Each number is 128 + 24 x the weight over the matrix's rms, rounded and kept within 0 to 255. Layers, rows and columns count from 0.

# layer 9 MLP down (transposed), 768x192, rms 0.373, rows 198-215, columns 0-191
[[145 149 116 108 140 189 151 140  98 169 130 110 156  99 118 119 168 113 118 148 117 162 147 152  89 123 136 133 138 112 154 156  84 118 141 105 108 120 138 128 149 114  99 103 135 131 131 138 154 122 153 104 103 132 134  69 118 135 107 102 122 116 140 147 140 147 164 171 118 149 143 124 141 111 121 130 167 130 133 142 123 126 149 116 127 182 168 132 106 113 126  91 133 148  93 114 101 143 100 120 110 114 147 158 144 115 124 155 120 130  90 117 170  93 136 140 128 144 124 155 142 140 103 142 106  94 141 133 138 140  72 125 118 159 120  99 115 153 168  88 136  86  47 148 137 113 115 139 115 119 122 148  84 178 140  93 130 109 157 136 134 147 154 153 116  62 104 138 129 112  88 138 139 115 108 168 152 154 129  91 129 134 151 143 134 135 127 109 146 140  94 107]
 [139 149  97 139 105 153 133 105 152 162 125 162 137 117 127 143 179  97 182 145 114 115 102 121  74 129 156 100 132 128 108 153 114 126 140 126  86 156 124 154 140 187 133 138 116 131 111 125  98 124 112  99 132 175 119 112 145 106 144 119 141  92  82  87 138 169 166 169 110 133 131 119 141 177 128  95 100 110 146 138 136  99 117  80 107 147 118 105  67 129 110 153 125 130 131 119 142 169 152 112  88 109 140 104 121 126 112 133 123 118 147  98 142 140 136 166 133  74 108 125 119  78 113 155 113  99 138 132 104 107 124 122 152 147 126 124 145 145  94 129 136  96  95 121 127 179 135 126 114 140 155 146 116 119 126 187 131 116 158 119 135 111  74 119 158 122 130 161 154 179  99 119 128 105 145 153 124 145 150 158 163 110 115 138 110  96 151 145 132 149  89 123]
 [120 129 131  98 102 107 150 174  85 136  83 160 162  83  93 107 153 145 102 123 148 130 151 131 158  98 120 135 138 129  97 165 117 142 149 107  71 152 120 103 107  95 104 152 101 134 143 134  75  93 143 114 133 158 140 141 155  98 125 120 138 124 120 104 133 147 142 131 104 148 111 124 127 121 131 150 134 154 159 115 100 134 111 114 156  70 168 139  96 159 110 166 143 123 177 123 157 130 155 135 132 117 116 137 155 148 135  96 145 150 119 130 136 134 130 102 128 139  78 130 137 153 138 156 116 102 130 145 117 120 132 153 114  95 116 121 120 149 138 113  98 105 132 114 141 148 154 154 140 147 149 129 108 123 100 113 130 147 167 108  88 180 129 108 146 125 132 155 134 127 122 124 117 154  69 115 113  99  98  98 113 109 168 159 117 112 116 183 135 171 128 112]
 [108 147 118 111 164 152 129 111 153 159 112 142 115 133 133 141 127 162 135  92 131 108  91 141 102  97 165  98 101 138 116 126 111 107  93  61 146 135 138 164 130  74 146  92 137 130 157 109 128 104 109 132 149 144 159 113 165 138 132  90 121 122  92 108 135 129 146 140 144 169 144  95 128 104 117 101 125 112 171  85 124  92 132 143 140 127 146 136 141 119 158 102 161 135 120 109  96 124 156 165 128 143 124 191 153 107 144 135 141 102 158 133 139 120 170 149 135  79 130 194 140 138 122 167  75 113  88 128 159 132 108 139 134 153 152 148 128  99 130 126 109 129 164 158 144 190 131 138 150  91 127 170 110 103 135 106 100 118 143 183  94 136 113 103 149  90 140 140  94  82 124 126  93 143 115  72 136 119 137 129 129  91 179 137 139  97 109 154 143 124 146 110]
 [166 110 136 109 155 102 123 129 149 160 115 107 102 157 115 102 183 175 136 135 102 129 130 117 109 146  78 154 165 111 110 140 102 154 130 132 105 111 147 112  90 142 108 126 124 128 126 120 155 126 165 104 185 137 153 137 121  98 118 102  96 146  87 134 150 171 142 105  88 130 111 126 109 166 126 147 118  86 154 147 126 155 103 112 145 128 127  84 130 135 114 159 108 138 108 136 162 121  93 127 158 124 124 101  76 111 143 133 121 117 123 133 108 134 118 127  88  94 107 138 144 110 119 154 161 130 144 154 151 118 123 158 127 150 115 137 143 136 133  90 152 119 179 133 134 120 157 129 100 146 159 136 136 133 102 121 131 105 137 128 129 156 159 143 142 129  85 166 108 149 123 146 149 149 115 222 128  90 110 111 116  43 102 140 136 136 123  89 134 126 117 115]
 [137 165 143  99  93  91  91  87 140 137 139  97 137 140 148 159 125 146 108 133 123 114  84 101 136 107 177  97 137 153  95  92 135 119 133 117 133 144 163 129  96 133 145 163 114 147 148  81 136 119 140 103 116 151 146 109 131 132 164 122 107 128 125 149 160 113 140 133 126 144 134 148 121 136 118 158 124 130 172 145  59 160 106 163 112  89 159 159 147 102  85 122 117 128 117 135 116 103  99 112  92 151 105 123 153 125 143 185 124  98 129 113 105 124 121 117 122 145 108 132 152 148 131 138 161 119 137 162 110 152 132 165 173 136 143  87 135 129 127 125 100 128 136 168 111 121 117 135 116 170 177 126 134 143 115 157  75  98 122 133 118 118  95 133  98 140 150 134 145  94  86 159 167 137 118 150 131 127  94 121 144  86  90 125 146 118 117  98 152 137 162 135]
 [131 150 112 112 111 184 142  99 118 111 120 111 110 152 145 138 101  98 113 166 134 124 110 161 102 116 162 124 146  86 134 106 158 146 154 130 145 129 136 149 114 130 106 134 114 110 109 144 129 117 137 154 160 124 142 141 140  92 179 157 143 139 132 134 119 114 136 146 116 114 115 139 122 176 154 101 135 135 146 151 139 160 105 134 118 126 133 148 103 107 120 152  81 131 111 125 146  96 120 130 134 137 137 116 157  95 157 130 156 137 118 116  77 128 141 151  95 127 183 128  85 125 108  85 130  73  70 155 161 114 121  95  95 152 100 151 165 158 129 117 154  85 126 121 160 151 121 127 141 137 109 132 134  97 180 147 115 129 182 155 119 140 127 100 110 131 163  88  67  82 160 146 119  81 131 130 136 138 158  98  93 129 150 142 112 160 108  79 151 150 123 102]
 [143 131 142  79 115 113 149 151 126 161 142 104  73 119 124 149 143 148 115 142 101 147 124 153 122 157 103 128  93 176 132 122 150 156 107 156 150 139  92  97 143 105 147 124 114 118 108  94 125 116 163  97 114 128 130 137 157 121 140  88 132  67 185 144 109 161 115 149 159 145 150 120 100 121 148 125  88 102 119  97  99 129 122 102 122 113 115 125 110 142 134 129 191 134 117 175 178 162 102 155 116 149  99 152 142 121 147 136 159 142 168 126  80 120 131 149 149  74 124 126 124 150 134 171 132 119 117 156  92 138 163 125 167 130 142  87  85 108 134  86 128 110 126 165 144 117 128 110 118 141 128 156 116 122 121  88 106 129  83 122 136 117  57 165 151 154 131 131  97 150 142  98 117 113 102 131 157 106 137 137 109 132 167 172 109 116  81 172 115 135 134 138]
 [116 116 138 123 138 148 159 150 113 120 142 147 130 127 145 151  78 125 102 120 185  53 145 131 126 140 111 135 110 148 105 134 100  90 132 131 164 139 113 114 138 139 167 142 137 137 120 112 109 158  91  83 111 145 142 173 140 165 149 121 113 124 127 151 111 112 142  80 171 144  96 116 111 144 139 134 128  98 148  69 141 137 113 147 126 142 139  98 126 118 106  92 129 115 132 123 131 118 118 135 130 142 124 123 112 165 146 144 136 156 107 120 144 122 107 142 126 155 138 140 106 154 178  89  91 133 130 102 121  96 134 132 115 155 145 140 146 170 192 135 145 116 115  99 106 118 141 194 147 103  99 155 130 137 118  79 138 150  96 141 166 128 131 116 148 142 111 162 128 133 179  94 125 156 108 104  98 120 116 147 124 160  88  94 103 130 125 159 116 123  99  94]
 [165 143 114 102  89 136 177 111 146 114 142 130 124 128 159  98 127 153 172 121 116 150 113 178 155 140 125 125  92 112 120 130 106 111 142 108 133 131 119 159 157 119 117 127 181 107 144 109 124 142 114  99 127 118 125 112 160 111 149 141 157 175 121  90 140 113 133 149 158 103  94 110 129 144 183 120 132 107 119 146 131 135 130 128 139 127 130 136  99 107 107 138 107 133 122 133 153 115  69 118 155 105 155 140 134  95 128 151 151 114  91 138 133 122 130 138 126 142 138 133  97 113 130 174 130 138 109 136  95 141 121 131 153  83 154 172 104 145 157 111 147 174 152 127 104  99 111 114 118 147  77  72 115 106 145 135 113  81 125 128 162 171  91 123 128 153 121 120 124 159 115 130 102 113 173 127 124 168  99 109 131 141 167 125 125 118 109  75 137 123 110 131]
 [117 138 153 177  97 101 117 182 141 150 134 110 111 142  96 126 115 101 153  72 134 102  91 126  99 152 113 154 107  76 125 170 106 107 119 123 124  95 125 137  99 135 169 171 110 134 139 179 128 162 141 159 148  77 120 148 119 129 126 139 160 140 166 145 122  98 118 162 109 105 147 145 131 175 136 137 124 138  92 170 169 124 156 127 165 115 151 142 127 100 134 166 128 133 133 171 124 143 175 140 130 121  98  90 200 100 127 138 127 119 115 112 104 109 178 115  80 100  70 120 137  98 144 115 143 120 111 109 110 131 133 133 119 114 104 105  85  83 112  96 171 112 153 121 128 111 113  87 151 135 161  97 172 141 164 112  86 139 123 131 130 122 161 132 186 100 117 115 128 141 126 169 133 138 128  95 160 111 137  96 151 141 119 135 120 135 117 116 138 146 104 108]
 [133 141 140 147 139 131 130 137 130 132 121 120 141 176 165 158 123 123 185 119 131 145 141 104 124 112 120 108 133  97 136 146 108 174 158 133  89 118 153  82  77 114 168 116 142 143 174 125  97 111 130 103 110 125 101 124  99 150 124 128 134 122 121 115 119  94 153  90 143 139 151 116 132 161 126 164 167 154 122 153 155 139  89 113 119 110 130 162 117 142 146 122 142  98 123 154 153 119 132 126 122 104 113 109 163 145 142 122 120 151 147 172 118 153  99  83 113 106 135 121 129 138 134 120 106 130 158 149 115 153 153 113 114 113 159 134 125 123 115 125 124 120 133 107 130 122 139 160 126 114 120 102 165 128 145  76 116 118 132  63 113 148 130 150 130 114 134 146  76 142 122 133 172 117 156 173 101 111 132 110 159  91 123 121 107 140 103  62 115 108  79 138]
 [ 85 140 120 122 103 105 126 150 159 170 158 130 161 141 114 139 130 114  99 138 128 118 116 141 134 155 148  91 112 127  92  98 118 108  69  95 158 143 100  96 123 117  80  95 141 119 111 142 122  94  84 139 139 121  76 125 102 100 104 135 178  85 134 142 135 125 132  82 135 109  95 138 121 179  74 121 120  99 177 121 134 148 125 166 102 118 146 112 127 140 130 146 200 107  87 130 148 132 160 165 171 138 142 146 148 119 114 130 133 149 190 158 132 154 128  75 143 138 150 108 134  80 122 129 152 106 121 135 126  92 146 135 143 108 140 165 134 123 122 158 114 143 140 141 126  53 135 151 137 141 136 109 183 164 103 131 145 103 112  97 151 173 145 122  91 154 188 166 123 131 144  93 119 143 147 115 101 155  95  99 112 153 106 134 143 109 122 141 109 135 155 141]
 [127  92 113 121 164 128  91 169 138  69 116  88 118 119 110 113 136 103 124  68 177 139 153 125 178 172 153 142 155 130 165 153 133  77 174 152 121 178 119 163 152 142 103 134 122 111 108 149 101 145 171 102 123 110 118 104 104 135  92 164 122 140 126  77 113  77 160 113 152 118 117 133 102 129 119 163 110 101 111 113 140 101 106 182 145 134 148 117 117 109 137 136 103 106 120  86 141 140 163 114 117 102 148 116 138 139 119 124 126 164 148 157 133 117 118  98 122 129 125 123 109 146 107 114 110  86 129 137 183 141 137 119 166 188 109 123 131 106 158 159 127 116 168 173 144 115  77 125 110 151 108 150 127  79 109 128 133 101 144  99 173 137 157  90 101 133 119  92 148 113 112 108 142 120 194 105  77 135 129 179 155 112 107 156 127 161 110 164 113 156 148 104]
 [150 184 108 107 105 163 125 150 195 104 160 130 108 132 114 140 149 138 145 134 184 110 106  98 103 131 152 112 158 131 165 115 108 154 150 135 123 176 132 162 164 134 135 101 103 137 138 131 141 160 142 119 115 142 130 120 100 112 154 148  79 169 110  93 129 120 148 111  96 125 119 111  90 149 152 108 145 136 153 138 141 134 143 138 155 116 141 109 132 117 151  74 142  93 113 105 116 102 161 122 161 103 119 123 147 159 165  94 120 108 139  96 113 146 139 122 128  70 146 150 138 114  94 177 154 130 133 131 158 145 133 130 116 103 150 153 142 143 114 123 127 119 104 116 118 139 111 113 117 167  95 152 116 128 122 142 122 145 108  97 116 164 117 114 138 140 116 127  84 127 118 116 124 138 134 137  67 111 136 172 102 100  73 161 137  90 126 164 120 125  91 102]
 [138 122 116 168 154 144  97 101 139 112 111 120 155 159 125 159 136 131 138 103 156 116 138 118 107 121 121 114 126 138 144 143  79  82  81 130 162 142 139 117 114  95 100  92 120 117 102 150 123 103 143 165 162 139 116  99  91 121 109  95 163 140 120 131 113 139 137 115 146  95 104 134 123 124 129  97 110  90 140 126 140 118 148 136 154 171 150 124 131 167 144  95 161 133 128 187  83 135 109 147 158 117 131 151 167 110 106 130 131 150 156 128 114  85 171  93 177 113 119 159 110 145 122 132 116 151 122 139 103 136 120 120 123 107 110 114 107 112 131 126  95 115  87 106 163 114 157 133 133 169 207 163 132 150 105  85 132 100 133 183 129 119 174 152 165 112  95 136 114 146 158 175 117 108 123 129  96 121  82 153  65 102 101 122 132 154 104 146 135 151 119 130]
 [131 188 100 150 126 150 124 159 120 117 119 114 129 153 124 134 159 174 148 100 127 173  99 119 147 145  90 142 122 122 140 120 144  80  95 114 125 103 181 145 121 138 103 147 116 124  97 161  83 162 144 126  74  87 131 114 119  69 161 112 109 110  82 144 107 139 127 149 110 150 152 107 140 117 163 137 144 137 151 146 128 118 152 168 159 125 122 106  85 146 146 121 101 145 137 138 113 163 130 142 117 125 106 134  90 123 133 144 103 122 131 141 141 147 137 135 106 118 102 177 120 147 105 115 112 117 136 117 152 144 119 137  97  98 115 135 116 151  93 126  80  83  98 121 122 115 131 126 185 140 142 114  89 115 128 119 101 144 141 154 130 148 145 129 139 138 123  97 169 120 159  86 146 110 131  96 152 138 142 150 105  96 166 113 104 118 129 142 122 160 183 122]
 [ 81 157 105 110 112  79 169  89 130 127 134 122 154  98 152 151 100  98 163 142 153 122 140 117 130 131 129 105 132 109 119 156 147 127 114 112 137 101 175 106 126 140  93 111 141 178 125 141 107 112 146 158 104 111 128 178 128 128  83 176 145 106 117 162 136 101 107 124 164 109 136 126 137 127 107 145 127 126 141 135 125  63 107 145 131 104 126 112 100 169 126 128 126 127 100 114 171 168 130 135 111  97 113 172 124 171  84 105 150 122 110 122  98  94  96 131 150 134 151 120  96 150 144 125  93 152 101 126 119 152 150  93 106 172 122 114 129 116 158 160 151  86 144 144 143 180 120 133 133 123 162 157 137 120 162 156 110 124 148 102 102 150 122 136 107 184 144  93 101 108 154 137  92 138 132 159 153 102 129 161 150 127 120 135  72 116 111 150 143 160 111  94]]
# layer 9 MLP up, 768x192, rms 0.255, rows 199-216, columns 0-191
[[151 162  95 122 192 166  99 121  78 162 132 160 125 116 200 121 106 124 119 168 138  96 109 164 146 161 140  82 129 138 130 153 157 129 154 130  82 171  64  94 122 109  79 167 139  93 104 137 104 140 129 102 141 116  84 137 134 123 154 104 127 102 130 141 161 136 169 125 104 102  99 129  76  96 131 101 140 106 137 122  92 120 103 127 141 124  98 133 131 135 131 145  91 147 146 148 113 132 179  86 125 122 179 118  99 110 167  83  99 132 132 151  90 125 137 103 105  93 164 141 139 115 120 150 138 140 140 125 131 130 108 125 138 157 115  98 112 124 165 149 126 138 109 141 135 144 148 106 149  80 143 112 151  96 130 215 158 134 114 130 132 131 143 119 129 126 129 155 151  90 130 125 130 141 125 143 128 150  97 160  87 117 102 150 114 131 151  89 146 144  93 138]
 [115  94 120 118 136 104 135 155 129 110  85 177 109 153 136 128  85 111 106 137 152 162 146 116 112 112 115 122 137 104 128 149 148 145 130  85 157 114 160 141 110 113 112 144 134 130 140 111 190 128 136 160  88 109 120 125 139 150 109 131 160 102 141 105 157  95 152 132  92 180 120  89 116 110 135 111 139 137 149 148 108 107 167 142 195 118 131 138 129 120 135 131 144 124 133 113 103 122 106 130 120 117 110 130 123 183 106 146 148  71 154 125 114 124 106 100  97 118 161  77 139 129 115 103  99 156 138 147 123 141  77 161  88 116 125 126 130 144 135  84 127 142  97 107 152 144  96 112 120 123 163 168 146 155 126 112 151 138 119 133 156 127 143 136 118 113  97 164 139 121 131 148 105 143  80 128 139 128 125 150 139 124 157 143 125 148 152 161 163 155 117 108]
 [112 117 122  65 124  91 127 119 149 183 102 165 127 133 110 159 150 150 149  91 184 119 112 124 118 131  84  80 103 120 134  96 104 133 119 134 127 170 126 172  90 128 101 157 132 151 116 159 125  97 138 137  97 151 187  89 142 111 134 162 131 120  82 113 165 156 143 156  97 167  88 136  80 150 122 119 107 158 151 103 123  66 127 123 149 118 130 106 134 112 134 135 158 144 147 113 115 167 177 110 167 150 140 107 149  90 142 119 104 125 165 133 160  83 131 126 131 125 112 103 147 107 135 170  99 138 102 107  96  97 112 128 110 135 129 153 150 135 130  82 110 161 146 143 168 173 140 155  87 118 122 184 128 138  92 133 102  95 153 166 135 127 109 140 142 106 121 140 107 103 144 140 119  78 134 104 183 111 152 116 140 133 158 106 160 138 101 163  65 128 110 159]
 [120 146 133 166 148 161 148 146 164 149 120 147  93 127 130 154 150 175 134 105 120 132  95 106 116 150 123 147 156  92 128 136  87 112 112 102 131  85 105 135 162 134 146 157 157 112 132 121 165 124 179  93 154 146  92 121 123 110 123 168 133 156  74 150 161  98 124 149 152 137 133 123 163 145 104 125 130 114 126 138 115 162  81 132 160 135 175 122 138 138 121 178 113 107 123 136 149 152 145  89  91 105 110 116 101 135 109 119 145 115 126 161 144  76 143 118  79 115 137 119 132 102 143 153 191 100 134 145 122 118 133 147  87 126  99 142 154 166 133 114 162 161 114 126  98 103 159 101 100 126  75  94 115 131 103 149 102 119 120 138 154 147 114 116 138 119 151  97 107 122  77 158 132 136 148 182 146 119 111 111  92 106  98 147 129 124 124  83 164  86 106 131]
 [123 125 145 115 139 138 134 114 111 144 102 121 139  99  79 124 159 183 182 118  95 158  99 108 166 129  98 133 137  89 145 119 130 117 132 149  94 163 134 121  78 173 116 132 100 107 112 140 144 109 139 150 130 169 143 116 147 134  80 100 144 154 123 114 151 107 126 115 104 177 116 103 136  83 131 110 130 103 158 171 117 200 134 119 119 139 117 163 110 138 103 133 157 106 120 146 133 107  97 107 155 115 169 105 123 149 116 167 131 130  92 125 166  96 145 149 130 135 108 170  95 143 119 104 108 143 137 103 123 106 132  85 128 133 125 128 177 127 101 131 106 162 112 146 136 136 126 143 139  93 131 113 149 140 162 100 135 137 115  98 139 124 154 133 122 125 125 102 137 145  88 130  99 123 127 111 129 136 161 161 124 120 127 140 112 142 142 156 151 126 121 133]
 [102 114 152  81 148 128 184 105 160 129  78  81 123 178 179 120 143 123 112 173  90 174 127 125 144 105 140 142 132  93 135  91 110 119 163 121 131 142  99 140 105 130 122 107 121 175  91 126 127  96 130 149 115 123  77 138 165 105 166 129 140 137 110 157 117 105 109 165 141 136 110 157 136  93 104  74 105  97 120 187 178 121 119 114 132 149 144 114 128 150 131 117 125 159 142 135 135 113  94 130 143 100 121 111 146 124 132 164 129 115 151 114 146 145 145 114 137 145 134 176 102 125 140 145 146 127 154 141  90 140 116 161 138 163  97 135 122 131 105  88 168 136  75 128 130 164 135  89 126  99 159 131 129 140 132 114  97 135 144  88  95 128 121 111 125 128 144 106 131 146 146 141 103 107 137 127 162 109 122 143 131 166 100  73 150 139 130 156 106 148 122 131]
 [100 144 137 135  97 164 108 102 142 158 150  93 146 124 121 119 162 155 123 169 129 136 132 148  78 159 107  77 137 146 138 146 145 145 128 175 114 129 127 119 118  76 109  93 108 106 130 118 116 101 119 109 138 121 117  97 141 101 104 151 130 134 173 106 136 135  95 139 148 106 157 139  84  89 165 151 137 177 155 157 107 120  93 133 137 101 104  91 107 132 133 107 109 151 125 191 124 130  83 158  84 129  98 161 128 132 126 122  76 128 107 167 125  96 142  91 143 124 114 132 143 152  99 153 107 132 138 156  95 201 190 130 171 106  92 122 102 104 142 104 137 128  96 132 133 121 120 116 116 142 125 127 137 149 149 108 112 121 101 151 164 169 146 155 105  75 153 123 100 137 140 101 131 158 131 121 134 129 106 150 149 106 103 163 166 104 108 173 138 121  88 160]
 [136 143  84 135 128 157 138 148 116 111 110 160 118  99 137  96  82  96 129 123 118  97 155 121 119 118 125 111 138  88 148 103 168 130 165 114 121 131 125 137 125 102  95 125  92 150 160 122 140 149 121  96 158  80 131 136 130 178 141 137 142 106 162 108 130 147 133 120 120 107 121 138  70 135 151 143 169 157 137 140 121 127 125 101 127 103 172 103 140  99 128 116 167 121 115 124 199 145 119 119 123  81 177 120 109 189 118 151 153 172 165 149 149 116 103 119  83 124 160 108 122 137 137 147  95 100 126 114 134 132 124 171 123 106 165 134 144 156 175 110  95 124 173  93 148 172 103 128 141 123 100 112 122  66 130 103 139 187 128 168 176 145 100 135 111 173  77 136 109 109 134 141 118 143 107 104 137 138  91 134  90 129 116  99 154 120 111  79 140 102 140 120]
 [137 143 118 100 140 126 158  93 119 155 169 177 140  99 154 123 148 142 104 142 121 181 134 128  94 123 108 142 101  93 103  90 123  99 136 121 148 162 145 139 123 135 142  92 161 126 132 104 191 122 139 114 105 105 104 125 141  97 154 145 183 190  89  84 124 148 132 106 132 145 115 161 118 127 107  92 128 154  98 154 119 113  78 137 107  97 108 128 131 168 105 128 106 142 103 138 177 133 132 150 138 127 119 128 108 133 135 123 169 152 112 107 159 142 167 163 120 155 197 143 113  97 132 139 116 123 130 116 140 142  85 134 132 109 130 102 144 127 135 151 117 121  94 133 162 160 128 122 132 149 111  95 132 124 105 136 115  73 115  89 131 130 115 125 126 122 100 149 134 114 104 120 150 148 130 134 137 125 139  99 114 125  99 130 123 134 124 139  88 152 109 147]
 [106  86 127 133 180 123 142 156  94 118  78 161 147 124 141 175 132 160 133 169 109 123  77 125 147 118 109 147 117 161 100 113 141 166 116 110 126 111 118 180 163 135 103 126 105 106  98 139 137 101 146  96 132 171 146 112 130 124 118 139 105 127 127 113 140 150 138  97 145 118 134 154 106 111  93  97 143 136 143  88 194 109 136 128 121  94 121 149 162 116  73 120 143 138 154 112 139 151 140 102 122  93 154 112 118 109 149  93 142 123 133 134 122 128 123 184 152 168 136  98 136 139  84 137 130 166  87 121 147 102 130  72  98  85 131 139 171 125 131 162 144  80 114 124 117  78 116 130 119  90 173 153 147 115 128 120 118 120 129 166 125 135 143 153 124  85 119 116 154 148 147  58 108 121 149 100 145 137 114 139 175 110 122 138 112 160 191 125 136 159 168 165]
 [125 126 116 120 138 130 114 124 114  98 124 110 136 161 117 114 170  96 106 139 136 138 151  95 159 176 120 135 136 109 100  86 123 168 137 143 137 145 137 147 133 138 115 129 131 133 139 126 120 115 129  95  96 161 109 125 146 175 111 120 135  74  98  87 148 120 120 125 137 145 145  98  90 101 138 131 157 187 129 127 116 115 117 173 130 100 119 117 112 167 126  99 139 157 120 137 152 130 132 188  78 128 121 133 136 141 169 107 131 136 163 126 115 115  64 143 138 136  90 167 124 144 156 127  95 123 155 113 118 122 144 163 134 153  92 114 134 150 128 102 107 145 149 129 151 112  98 148 122 156  66 150  93 120 144 121 118 124 158 116 148 117 122 112 121 135 139  56  93 137 157 149 142 139 118 164 118 128 174  95 136  94 144 130 120 150 147 133 144 106 101 152]
 [155 150 131 109 160 147 156 151  84 112 119 138 157 125 116 123 140  93  98 138  79  87 183 118 142 133 102 133 119 133 134  95 118 199 161  95 166 129  92 106 125 109 144  74 116 113 136 137 108 115 139 126 120 150 149 109 118 145 136 140 130  80 138 128 163 100 127 110 151 115 135 147 104  94 107  83  92 108 131  82 149 130 127 172 112  79 154 163 115 132 148 177 154 112 154 165 108 121 109 138 159 119 151 138 106 123 108  95 154 168 200 167 140 108  95 117 114 115 196  85 115 144 111 177 192 125 173 154 150 114 110 104 111 144 129 126 140 132 101  92 127 115 132 107 126 127 114 127 146 142 117 115 123 139 109 113 130 107 122 137 143  69 136 101 154 169 135 171 133 100 117 113 131 141 137 107  91 194 106 112 131 101 137 106  79 122  89 142 137 157 169 174]
 [168  94 146 141 151 144 101 118 111  94 153 146 174 101  87 115 160 112 128  68 145 123 210 123 149 134 128 128 174  98 139 172 134 119 147 112 121 129 141 111 143 151  89  91 166  75 119 125 125 113 138 100 135 153 166  68 116 155 135 147 186 139  95 106 137 137  83 129 134 104 133 171 120  92 126 132 127 133  77 102 123 101 148 169 114 170 154 134 111 130 174 119 118 102 111  95 109 148  99 111 132 138 169 131 131 135 147 115 105 137 164 110 119 137 128 160 125 131 171  71 118 179 153 134 164 154 127 113 175 113 118 122 110 131  92  94 139 157 126  93 127  86 120  95 139 117 119 122 126 123 100 152 121 143 101 141 154  98 189 118 132 100 114  94 135 118 121 113  69 154  98  83 138 132 188 100 145 134 146 184 108  94 110 179 135 164 157 118 125 126 142  96]
 [143 148 131 106 123 147  96  95 157 127 150 113 142 138  86  62  84 128 134  95 177 124 146 117 116 142 155 137 117 119 161 108 119 147 127 111  59  99 171 158 143 187 124 127  95  81 109 129 131 155 181 124 123  60 138  79 136 127 109 140 134 113 133 132 124 120 120 143 143 117 143 117 123 167 114 115 120 136 132 157 147 128 110 114 140 100 110 131 141 107  76 100 120 109 104 132 112 134 119 139 153 126 128 162 126 133 144 119 148 126  99 144 177 146 144 138 108 135 132 155 142 122 125  96 121 128  95 141 134 123 127 137 142 120 172 157 101  92 136 137 156 122  98 102 112 166  81 126 153 117 119 183 123 106 127 108 128 123 161 140 133 101 165 144 103 117 151 100 103 158  98 115  78 127 129 148  92 143 123 133 139 166 149 151 147 105 169 122 174 149  90 173]
 [117 117 101 104 162 161 158 146 131 122 132 104 149 128 100 119  87  89 129 102 115 142 141 147 162 131 133 149 115 116 155 107 117 145  72 141 120 164 142 129 154 130 127 106 102 118  93 158 128 131 159 163 127 130 134  82 122 122 167 148 135 146 168 133 109 130 156 137 128 140 151 157  82  80 106 128  95 111 163 139 136 110 100 150 138 177 133 107 108 126 145 125 159 132  98 127 127 111 109 168 160 119  73 115 161 167 134 153 110 112 180 115 160 105 119 127 111 165 141 121 115 130 122 112 138 157 129 100 144 138 175  81  86 139 118 155  95 135  99 185 106 139 103 121 129 130 161  95 166 110 112 147 112 112 132 107 122 135 127 138 135 112 168 124 154  86 118 126  97 115 137 146 150 112 114  96 131 178 160 123 138 106  93  89 109 150 139 126 106 128  71  95]
 [120 182  86 114 137 169 133 137 135 120 137  93 147 112 136 140 138 145 167 100 128 132 112 161 135 122 135 159  98 141 124 139 124 124  97 137 113  93 151 154 136 123 113 103 147  93 118 154  64 128 164  99 159  84 129 134 129 109 136 116 132 108 112  89 122 155 162 121 164 144 187 142 102 117 133 140 107 167 141 118 140 159 164 116 120 105 126  99  88 145 110 104 161 107 149 110 112 151 140 125 160 111 123 135  68 121 151 132 103 159 136 136 135 131  76 143 112  93 118 137 167 152 119 126 131 154 158 114  73 113 121 152 145 114 108 144  88 130 115 124 118 157 115 149  94  91 123 101 151 121 133 119  95 139 114 162 111 136 124 157 113 119 158 147 100 151 133 129 109 142 182 144 139 125 144 103 134 138 134 136 125 110 145 137 107 115 124 128 153 122 138 129]
 [110 167  99 114  95 130 147 137 120 114 150 144 126  76 127 103 118 145  90 143 100 170 115 111  52  88 135 125 131 130 113 163 186 102 136 111 103 132 151 115 112 137 104 173 158 151 101 143 159 133 155  95 147 153 157 132 159 152 139 161 157 106 128  98 120 109 146 115 135 126 159 151 111 124 133 109  88 121  97  83 157 119  82 118 143  87  93  92  99 126 106 160 139 100 111 101 166  96 155 138 118 111 163 107 127 160 169 159 184 122 103 125 131  92  98 123 145  92 170 129 133 126 138  97 144  91 141  98 126 150 136 106 124 143 155 130 142 111 129 115 111  98  97 196 115 158 144 114 119 101 147 149  84 124 131 109 120 155 166 158 114 115 144 138 161 139 140 122  95 125 159 124  91 128 112 141 147 156 160 107 110 119 119 146  70 127 152 123 171 134 153 146]
 [100 144 137 186 182 149 110  91 152 125 143 146 133 158 122 137  84 141 166  92 135 157  89 135  99 107 113 162 120 114 144  98 123 141 124 129 135 102 113 108  89 100  91 138 100 100 175 107 135 102 154  74 144 141 116 159 125 148 112 153 117 138  99 132 172 140  87  98 108 137 126 127 113 127 131 156 150 131 115 107 123 142 140 110 124 199 123 145 124 120 105 151 154 113  98 163  81 129 178 181 118 145 121 171  75 167 146 144 101 146 129 115 144 140 108 149 128 139 137 113 120 133 137 155 119  51 104 133 133 162 109 133  91 136 147 119 104 118 133 175 114  94 109 113 102 119 109 123 135 139 168 182 102 113 120 129 119 124 121 157 142 129 107 138 116 136 155  94 139 117 148  93 126 130 128 117 127 202 126 137  96 131  87 139 124 104 163 118 106 139  89 164]]